Each number is 128 + 32 x the weight over its row's rms, rounded and kept within 0 to 255. Layers, rows and columns count from 0. Numbers have three digits each. The size before them is the row's rms in percent of the matrix's.

# up: layer 9 MLP up, 512x128, rms 0.192, rows 170-216, columns 64-127
# down: layer 9 MLP down (transposed), 512x128, rms 0.0474, rows 170-215, columns 64-127
up170 088:114186182118130155074159093155141141210136132138145162090207136142149153115090092117073125086157131100135135117101181154154138086108097065158051092106141142116114107170138144126100128161130149
down170 085:083028133185166109097100154090119121110146082102120099217145109093117161103114090174141103142089129132177141143134103189160066130123142147205162145145160212144114141129129132110144134147103154
up171 100:136132182115125130091098148111096163156120122116163085159142079117132126121162104106095164148119121129128137137114130123127084106073104124180101102161075182155142119159148154208159146146097145
down171 096:175138119186112159111118097085146147116163198100104156105081139145131124151127180114130129120085091084171075109115126096204087100144086185112166164124148181134113111142131151137143192118113022
up172 103:086120108148160131134090124156138053113166125144120119094141069200095093088091171085113112100095075053139141118098116117126183085157163110142186090130120082104145099111110120119119148104104186
down172 099:105100124139126165118131117052135151147150110117108105150114175125105126099161114151130173148154172155176131142186103135093116160094138124158071167146130167186135126125132164096122191133235085
up173 098:136155124127125122167132062145148110147109142173138044116085135121064144068105143121104122143172177093117175124111131145135154068105169110121104103126132138110141111131167098166192114119067110
down173 105:119175116126128193118108161114109113121082191163128089127159119194140108171126203085112085077131127125127101146128148101164140144135113122129124136080112068100098157166123150089143128162110211
up174 095:079131119145150098114158128103049201125158177156107161112154132098142116115174138189108110107108119106136099100105114106134095172127043125123099096114147040074140085124135178114119113168178135
down174 083:093089130141056134138118124103161134082129132061089161102133146159116169163112148088179138179126164093123186091167102128075142150178092129120144089131114127120190187111141123113106152152112108
up175 104:129096151097152131158177136086110102101094131135210175191181123127117125131140126107063076144120139116159121104108130158170095128148126106128177133134201129142094130122150125148099150170109060
down175 104:068130086083118147099112106164162137154177099108109084148105156142140081129143149126099087145162137167132120177095125137167170088166125147121146144118082183147106134165148135093125127119101165
up176 094:110162051130158100079112161132145070138148135144076171127127175137135106182155082118090153151109151134090119092104036131100133041059113106086098130144114124130145173061109088151176160160136122
down176 087:128082164119147124177156126192139124102116132122134069134135113067155120097168175161165158143117162124149198173097075106105091145137102120142095106165172091120073101163125089132180176137112131
up177 096:134132133088150083206113080099102144112089093135111159196107126124138196122130142134171121152140153072120077098137094093059078130101153108144147104115162113146110055096109097083127141108091166
down177 101:163097114141134140067152137133160169159162113167150159162090109126166112121157126136084113083125143151099149187101116111093114125106112159150157125170131136102169178106183123176209118095096050
up178 100:145116152081106152110156095122167099126099098102169138130147112101114143194159142126157136099119094118118094109159153136173085150145112073091147089142142110138102152105102137105136125135140076
down178 100:115186127118109141136124114160095170114132174143142111131132139162111127061085157148169079123152096106070174101157127111126131082103114143137134138104128093089082157161134119087100107178143175
up179 100:114140126206136101061116135162188100126132139116131111067162152104093114164211123164135147170123177181151127129102087073113043119143125101095136164164166125077096129100150104097133114091124165
down179 103:211187094139103158132105140140124177184184088102139131125146196075172148146167125136115143095101128150143097147161106108139091158130143102106114121068092134119146118079151139162135139105148121
up180 099:131113179105137064168089094067071159140108160144146111118126116126094152089152119116080079092157166160167101084135107169149085094054121100149153063099142077131142140139100156121138110142109135
down180 102:159093124079141133150109145155176125139072148119085134095095153096145077108066140119143128095142164147123109188160118126115171163132196123174048170140096131162132116198099147098116126123124062
up181 095:133096123130154069129107099126166153139139111135151125133141132067062092156175129128155080124086114147180161108108142114130124128116132152103157053120121122221170058128102120075099142115146165
down181 106:147145081128137177097192132115191158089141172108099185081093131129143158079133048131116080156150097050089135101195128058133160134120158088125125126104043165110133156154164154167110099137089191
up182 096:124161156173143150091152156139158112079094118137149084135120118166107104109131118156116145127127146090189148139114186152113115165132090145134127112146093107209105120155106125128084055115088129
down182 093:150130125070093121122157084141157116105147122130088103136097140041132109167112189164148104169123094128099171159116078134177138143201145112075142144057125114103150118094155100101070185128135168
up183 098:172151135114126168081197119098095086160192147065123094171121143128142089163109093083101124085123133142176105112167153140146111139091128130113193212082115069131091159149114137146085130093131122
down183 073:123099200098109108149097152181085182104124152120135081106138098138122109118132183117107167198194112113090105099167170129125130152145109096100120115160089167073123107100114126189195167133137094
up184 094:132106056127217074088182093106195166079107165185118112113154161186120107132122135123132116145112128077098100103151155122115105112135091065109155178139112176171062114092096138116135160126111135
down184 096:184151114195102164155109170091084150168122102106149078152123162139040153170150125126157179136116114157135120129120147102102069120126144125185169119128171122122138072107152151115089147106163051
up185 099:080123094076196143099115150065131166175124116066195123065117129136129166131158071173122095131112188150140171098125129113112112115137132170109157112147101184096098173159083121116096182114135122
down185 100:074112157116095141156180092141111128201091146134136091085210118110044175160096106092147064144136156162120129129099127120138132147092138174087111132132118082192105052082096102104086123138104150
up186 101:066188169122118108154190143151152161155149122106179132104133130075103111216113146069142105156067146123094122127095069125175113142114113099137102131101146168144147147203162076091104134105147161
down186 092:107098110127066102164152161138106097143092132160094114144153125147080190132117185120130110098134152133155100066106132080130078143140145107152120154146146126120135151157103128161109128168096035
up187 093:213082051121115080130117126130128127142138122145134128107090201087071187101115135138097146052142112098138149155133130124137171085125118183166123099097137172154073195090143217131114120139138096
down187 096:110088140099170130116163178136182088043110131164147160145116135109150109099114098144129135108094140138112153126160097150161163113146086127134154114156099094149126138170140159101075118170154138
up188 091:110096096113170067091115131115055165164147132142045127127135068130092158179096090152103106145111126106101088130147176076150073158117112052123177186183117090145108104119120129153196081157126115
down188 088:140149171165142123111130139152175093115113119120189150156127197175088162070182115098129115142120090149104124162162168090143109130119079174088120079105111128107144195077124161105172165166094102
up189 090:148130101074144196108105147137114172079127143194140091117186152173088099086134082151173107094123085112105071115128104092144136096141072128121167146079130161150113128090097166123116098077142109
down189 096:150037152135133116066133090165079126130121129067086146110098131109139132179142165139086148134104159165105163082111129187148098146086123101121167112125138159048102163128166098151079077097105140
up190 103:136107138140181113141138118174130153139148107120137140097142152159123123089094105092110160175103183150148167136096133150090104044107161129075119157183170157125150095069125108170041077159113091
down190 116:132159098152157137109121153036078132121071060151167170155173153113158080106069073091145132085144156106152098107092182134125191126144128135089129111145167151127071156150172116139087144142097105
up191 100:157090100141163143064153124139120169168119091098165090131099173146080159133107088151073125186152145149148147165074131112123045114155100101144133169150057170090153105160138088157181170125165129
down191 098:138090131097116083139114075116088079121149182139071159137177075118151107127069171140130120095131161103056150141157151169192117159143161135103083119101111068141067143134145149110099087128190187
up192 093:069144098099214156072177117154094165097121143147176139085118136152122118146147087152087083158160124109143098135128114157141169172103120138164139156123100116131115069142102108171141087118128095
down192 095:140084068205123165142103122109167070123155164190110119093145129168128121119089137097213195119082165113076074111146145145067151077129150093114091094106132105093145143150170110137122104115119182
up193 109:161118090094160186124213099169109116159154102134149163178097124122146165164064107144096096136132141089158144090143115076093097078216175107119113172149135168075135091116091149106157154088122142
down193 107:087137156154098116151048043101144114089120134130134069137129119131121128124107159102200107118175194098141125109104103135095076125122121212126134103202123120107115178153146130140149145165170138
up194 111:125125107084114054120077124165088143153088138095152109142077133082123152089105137133102161134110132172102099115112130106130082153082108079181148148086124114110092172172163103086154187102107124
down194 113:079084143102119148162135091204123157119105156146103092135104156134149078132104105111068187124102171172122129128158092080185183116095131109108123103115083102179164120129107126097127099161146190
up195 095:146150152117143160107126156118070131126125130118156087148121199170125118129088165135093082080123160112117142091106114160163149131146142112175104099120140153138100173099111125144137116155138122
down195 085:138129078092138111197142148110116129139135123128127111114082104085085159115132110166134126170107115159159127120173110186091114148126076078182109113136168181110166116101077139170196131156132069
up196 097:121107067163167114103071119100062153115099144170154156115132112109125128071105166097119133090134119148193150130125144178140119113151117224129149093115054087145099121153110090171110153090134121
down196 101:144140080176185113163126185136126136126117082106103127126115124136162096183066131155096177125138069123066139144130053117118093166149106151143146134109162143135142136136169187066159119117134141
up197 089:127176082106118182145051150099052117107148100103143158175161194118071179130088160114133140152131102165078154126119131151120069145117171092141105055175102114229080102121125137114133151120130126
down197 104:157087097196196116110107126112153134107059179141131132132144116133105072157076117126098101127163095075189087129133159112131163191138113144155149147181125091149111166154150146132075088158103111
up198 091:109151199111155114151100108111063136140127157141087184096137101103133145103111120106103069148147151166130130110166088113148157155099171173114112104101158174158155152114139165088144113125079143
down198 078:090101106110069120125094147179138131120115154098095097149102167098049166202089116146124102147143154180098164192167102120125113166152122135134138160190128148143181187146112138090160100137135071
up199 083:179118137163100122138150154105139127154115118132137121136139126133114066043109116118133167123099101136111055138101119154127129101112101107155142137094141091096153161151164150097130135101189157
down199 089:182137103134124099120165115107134143146145133148136087181082106077141128148150070102099063147192084122180134112099181165158187110188113069090169077138125107096105117134103179122166120137119184
up200 093:164153138092074155122114075195110140147181077109177117170160143135166114150120180096104112132065170102112138094121136119067198120185179092099146164159161091125131140210102166130118099106096044
down200 098:091135190133177086125164140116120166107125134117189123081165077174086090157158102151110159111076113105173151163142114150144117160093101202211145110090070159163099146146133124145132169074127149
up201 097:214120142101133141156129186112100132116134148150121115120120127156095138098164154097091110123081119137153159112144139112104065112135135147098095087131172082147119142147179148141150121145130137
down201 101:086142150143147100169161084112148122191133161146157148078143126146138120131161060116154100180131123143147110115129167089123147087177162117120071115157083128115135091105083123137096075134209124
up202 095:181153083139152172121138136142131142094107113144125061097122142134155118159201126158133084147185157167201109069159119149132135097155129108154088164093116144114136099131113077119085093075105119
down202 086:143086162087100049135099087096145096177155127126154206155158120098086080107109145175119169169117144110127210149091120109156169130160099150069092109130106166100140211099139116115161172145109113
up203 107:116126059140090147117082103177081101128143112137109090134131148162156147162096198157106108128077142185183143146147168148150144135128163154102070156105059130059126092078167127133130108136091150
down203 096:096126153099188118115098189122162114167094125137125145164111156124107102173122104148145109134077100089090133164076127113160145145131139148106137149078185112110196106102100162079071132175139135
up204 099:108114087077144129086192097113121133157108139181126097106133116159094181155139092142087145069122207060136088032103107157154137114130107182139116152099108141180124147093126103087124096117145097
down204 096:152106155125131072166180090085131090111135153088122187123086113152120106083128044042112106088098140152101150117135112139137175090130187159135109108125078177102159105104149175147094129117111184
up205 112:115114205150093124127153126148077143149152150120084124138153082104173211156089068100112105073116130159119119121116129162167135092062110122176130148156096128080134118158062130141123123145118134
down205 098:101127091094169103154132136091098118075175155149122099182124142119117131121099115096152084166161130136152164112168163142137134105130133166143061184202118139128109161119144080151115139095086138
up206 097:178143116126114087100151171159158123106091130123103120114137058133138116135124216108113106086115168205147069125130176136082071146104154132084114113136137175063080074159122180093108170108085150
down206 098:132093130109090114121067193124144102176173130192112149119140143147113187132157100153100131152079109149096187128125048138187107116133043109133177129100059077136181146179148091119161110072120119
up207 096:149115140102099168146116141157108175175106163089070106100127117127166122122136121184149078143165134083085127143105110140105200175118125102133159124105154062103139128086091162169159151156053106
down207 097:122096124162178116089157133132107127082114094164176090153167150137122167050133081131067145126119180148156132116118114091142071137130139135064095143141103136160161126165126152121091148116141102
up208 103:122125128120118156103198139113119104100171058138096105196088108111076134138152150152105139169138157130093092097111091127113074115093153127063142158122119138148216160178160159160078098144140077
down208 118:167141126155225146172128138102136122112197138149062143199147124156176115128138096112128143136164092107112122131134128098065153083109117098137112084091133081205100179151185097121142142128091167
up209 102:176126139109130065135156118158118106151141151162087089128096169148150179150187099061135112125147186118109095152145147137116135112098098105116092054086097114110111067137147095138137138139134143
down209 121:077173102122111108151184169058109205173152125123125113084175167069082159168155123112153157239142099107118107173147109086138106168098132127155093118150132141077154076085141124167081182135131129
up210 102:113142116157090107165150134108130170145080128099145161157128191137154091133090101128115102081069164131129087141110051118108088133075142126170103177141048167176118181152111175207120142142123093
down210 095:098139178174139124160053188133127106147152154107170223041107094162117159116089140120132134129117138157118117122157131116090119118142098134112078097133130123161156104085177084150188126120126101
up211 107:124107134091165142102103164117155132123123107085121084101108159122113110084097145126138130165122126116147135148123132140156089162109090123198132094063153142134137212137130134139178119163053134
down211 119:104095169106184103186138102137188176127101111107096187054179091125122119087150138108141063126151113140164098096195172134130162146138117099167090097137141084168109109132142135152070137133158147
up212 108:128178094144162117084136111125172135099152073128136137119121155104115155148092182111104069176104125070149113135118087130144106126155176160205099165130134041133157167138127096140119160149130133
down212 106:131133075115072142114197108193148155081078143114117123082066160078101112119148117119103140144134148144079144112164146136118157142121179181075073125138114139077126178120170151139179135163119127
up213 093:195119141115148101141163145113121123100226171079123191154142097090099129084158141144100164123142144099114209118103121103107139098136128115155132144103118108096153133137149134129141131093080147
down213 103:120097086180200194106130120116127096143113113139081167123156089163127121141147090135137148165135106147120087162097109127138061168129164181200208124135120162138105119123046215150114123118092159
up214 096:129101126114139144131092107131152098137110120177116119033164103072133128152120150066142094147109137136119115107164143083145112103168129152143130133159130111166120137111129158132082183082099161
down214 101:146199090063113156127177189092096141147140111132143115122121137124136096107124084164096147146126078177125107166183163210046146142097130120125130133125140064166170087118114166157104144110120152
up215 072:084134109128089151107122197162126148123087082134161129200166115140105112215149171129132156079173105180164093152155149068106109113081112135124125130143169117149200145111106141093113140106127152
down215 074:123118166102139097148131113182117114173174169124122120091089115110108171063100106093145118132205155060141114064102121152071146133153107128145120123112125154105110176129120060150129166099162115
up216 103:074144169122146129146163136109189153124113207132118118153092058106110128195172086077112070140212151168134139130058082082095170111099106155139167113122131148137144156135106122153110087191139125